Part of a small language model's weights.
Size: 8 layers, 3 heads of 64, vocabulary 4892, 5.68M parameters.
Architecture: RMSNorm before and after each block, rotary positions, no biases in attention or MLP, capped logits.
Training: a variant of SOAP for these matrices, 242M tokens, 3695 steps.
Each number is 500 + 40 x the weight over its row's rms, rounded and kept within 0 to 999. Layers, rows and columns count from 0. Numbers have three digits each. The size before them is the row's rms in percent of the matrix's.

# down: layer 3 MLP down (transposed), 768x192, rms 0.139, rows 211-220, columns 0-95
# gate: layer 3 MLP gate, 768x192, rms 0.151, rows 212-220, columns 0-95
# up: layer 3 MLP up, 768x192, rms 0.151, rows 212-220, columns 0-95
down211 090:475484451448518466490473497452463499558490467478405511501481444470511510531516514484427459469496534503445457453477468487547531541514517501472533500558577530527449505453543456586484515557509475564537458484583538536500477486559503503488479525450548515476462396473501513447500513540450475427
gate212 098:488478541430513483433455562526479442453546461527536457525527517519500448521490536502527493527473447559464467438463468473506470527497488548489515506519451476523496556489433527399505493484576535493544541573533503516477480487525508576487531582489491467556565577511504513553487467420480463392
up212 093:481520499544513445539524500403463495569445465516521429464495474547483521426494550571486501547475476502556477500512520543490540450524554451528458484440446526499552471469466481489589464467527493513430463470459470547594430456421512506525502456472551509509463468540574479475532475470457453509
down212 096:544488492440577518501473517566506449511466516469478465481501492515536549592499423517543470530575563526375545485476448439559493503514449505504522478552460477513504513589544493523429421560469509532488419578526477463496460553520524570479497604454489542459505455453473529458513506514520485487
gate213 095:614553488458478526518545511521522491545481533523543569524471509553467525496562552522569522556478505494451531545480452453512457498643509574468443578569467450487488482543486507503487512539452469501479487540507442476503499471520492552478488497515535447429468498511486570504415449414511478538
up213 096:512517513432492478503501506564505539540480534530570471462424542554539566506577527508535449502453478402519469550511455506509476551509516506472504495496482469533509504566527510462500479437465501494554522454523538441571508545510491472585518459500501487574535446510539507441502529451460513545
down213 096:504465507519507483482504463553563500477474511526502487528545442496455471508516455480425510515528431546545487550535486481490508500478481514502494520470545557502462466522515528463507536507591436526470488495503474476420576478592468475550488475523372566496414549503550524546530511545549529506
gate214 097:518547476448469508412573459535483509488484555516532441434457459437509417551507566485514490491416494524479499527486492499501540449517440532486484517507445477501523530569500521487521482497461424459431489498484526554502574530542490499546468516434451434467594561523517515558477536512537532450
up214 099:527506469577516511565537603490473584480551402478406516501573512486492479463479449478460433468543546463590516490465448506478479529514513419503477533515518527494512474517495552558544510503541518533545480518492482552402471541564434406463544452460513476431482483415454520433503523489526511597
down214 091:492514462500544532466463398433521531538424576537554531524398475547504446531566550539500544535410520534430467446450551543535504490572475548471518475522473524540525515438483552503480482545459490453502560445479503461554520501469497578560527497448475478553488535540570483492476548446445480444
gate215 096:479570507586466511438491508509502495428529532475545558447474473494546516407440508517537488442450408482427503447467547502463469488509506470500506530519459465449546539529512548511494474514469510473498465534420496507448569437463510493521521490448511496534508480501526492491542538484503435520
up215 095:426486537500519510451483533507484502514521488523542509477525475489530498448498516467508567493568531457497492462506463557483475514507497485518510544507466599511504606501478517534500441519516487518498503563434447487516438470525476546486513460508573528534529477477534539487528511465557426511
down215 104:462527436434452541549488526522589524535584497521476488509480496476543522524502502523510443526453549544412572543517572519472473522567460544533550481488440472466544462518508524489498562533532473493437588531446518436400498445461546477433464542523523478486512525538478450474463456441574563511
gate216 107:472545449489528524422539528498576501533533440619503437405468431531477479525518481456522547529497582453525459529513539561472551524539501498510472418517516564515572500497572476548531472543519476527493536516474469487503487495539559552526434499496455544584595469542515533498465506509557463495
up216 109:484493461487508481446550458512482496557607496456508453509436494525426494468457506528516559516499567502447438510545575559444533466500535553533468524466471502486482472543605540514542527434518447483481479430477482462488513451502492597555473448517475519573489549595513541483496481562505516502
down216 096:500441611513491521501449521487445509401501579542512552586509449532548539439509518498514401470467468533516566493450444404518494474476493532497511507484492513506484482458436474501461476554505540422536551520525494542458471483509482452495572544468451461551460420438408450529471545457487500471
gate217 105:537443530551477513439520459487447474540477538517578518484542441481451502479541500459500477483511509473535481548517552412525483461447476442494567532498466521480442536464497585512542560507534477510471437504539463524446503491562456556516597485564519463541529517521524432464445419611504422477
up217 103:550559493509471510483544552480503513448502480502448522518462497483471466459552449515499518427560461552483507412559455504525539464411448529529476495539496494587503456448564496511485453490521442480498443506492585465474525499476462452432451456446544544449544502538534479465551532493468564476
down217 103:532533536475469505506496427466508424566532473532534527488502511508516491569481485509493497606478470446571526549495582494450530480558541488560529577520562549485455495472461495495499499566515541535538514504485569477463514544529534484581513557488440529499497489524459479475480493522488509470
gate218 106:492557571484517525547507471494517531475550524529511475462470450481512462535523521491481480461402516472549512566485475431497599486457434527546526476458481512491439473511500534558498496533533514469474563569488537485495583482532475495507499374560468540507576506494484467509481452499487471474
up218 097:515477501513459586443455490524537501481473556502528549477550538536529443443482551500480502474518567510485467498526530471516522497466567532438547435475524463439479509494506600456473518472528495520446482584548429494528475488516499539585429509543492522529456530447506526544450541522524519500
down218 093:443508491464509512521526530529447452462504460490478507509504536476448526518615520460497522574557504513455540508503556521481435515507495393493466479581605513540428555462477445502462538494499474530574395409526507510480476455494495442464483568519452449467515469533607495493517504470490460569
gate219 105:497523476510458530500520453521524467516477518449508550525540574520492546461490488460511554480457542473490456524416440490560548541541509526474484441518473424463511521476536618522533556580460505523516511522463499494554470560526519455462420500535585492502538575556486478473478527472520465510
up219 092:507468501496451612552490584508482494491501483442465495462466467490522477561556460470456447473546466479446507455531517552517522418536542515500454426445508479486488464485486425375480449453488507520516489548498513511478442505483508483520511517444470558498529466535452564499488454534491508551
down219 097:499485473478451451509481486518523493493520479496527492492530570499542506436539465479459510546416487488460501533430451450541528506472562492424511502493501419454531558489506605532505505517472472531496489496471562527518464502510436463462437542593510448437561543499609497489479530508568489490
gate220 096:485514464544475574492518510460485441492496457450455541507491500521535536514495400545500561539475518454469405524498482472483513420509487481492596545517527569498511463491482469494537529552477451515491549460568485470432490495446524467543540502516457504559509482493515483520472506498487434486
up220 096:571451556506549418560508467530505557468466493474536517532511465519467502444437620477541437474566536514528566498494475580522460549556458492494455588551421437532491542508521526497481468506503538442481514474383559550573496522504496556470506527577487556475529470469490530502483457544510577567
down220 104:495477519507508579457468508484501475564478438528459512523525486527532535456527448496490521490477519516492464479507510452483540492474511447479538509430522463484560511498526503513493436534426518514592539533557498558495455412478493530537539602499480399522528488541453464512477439532538448454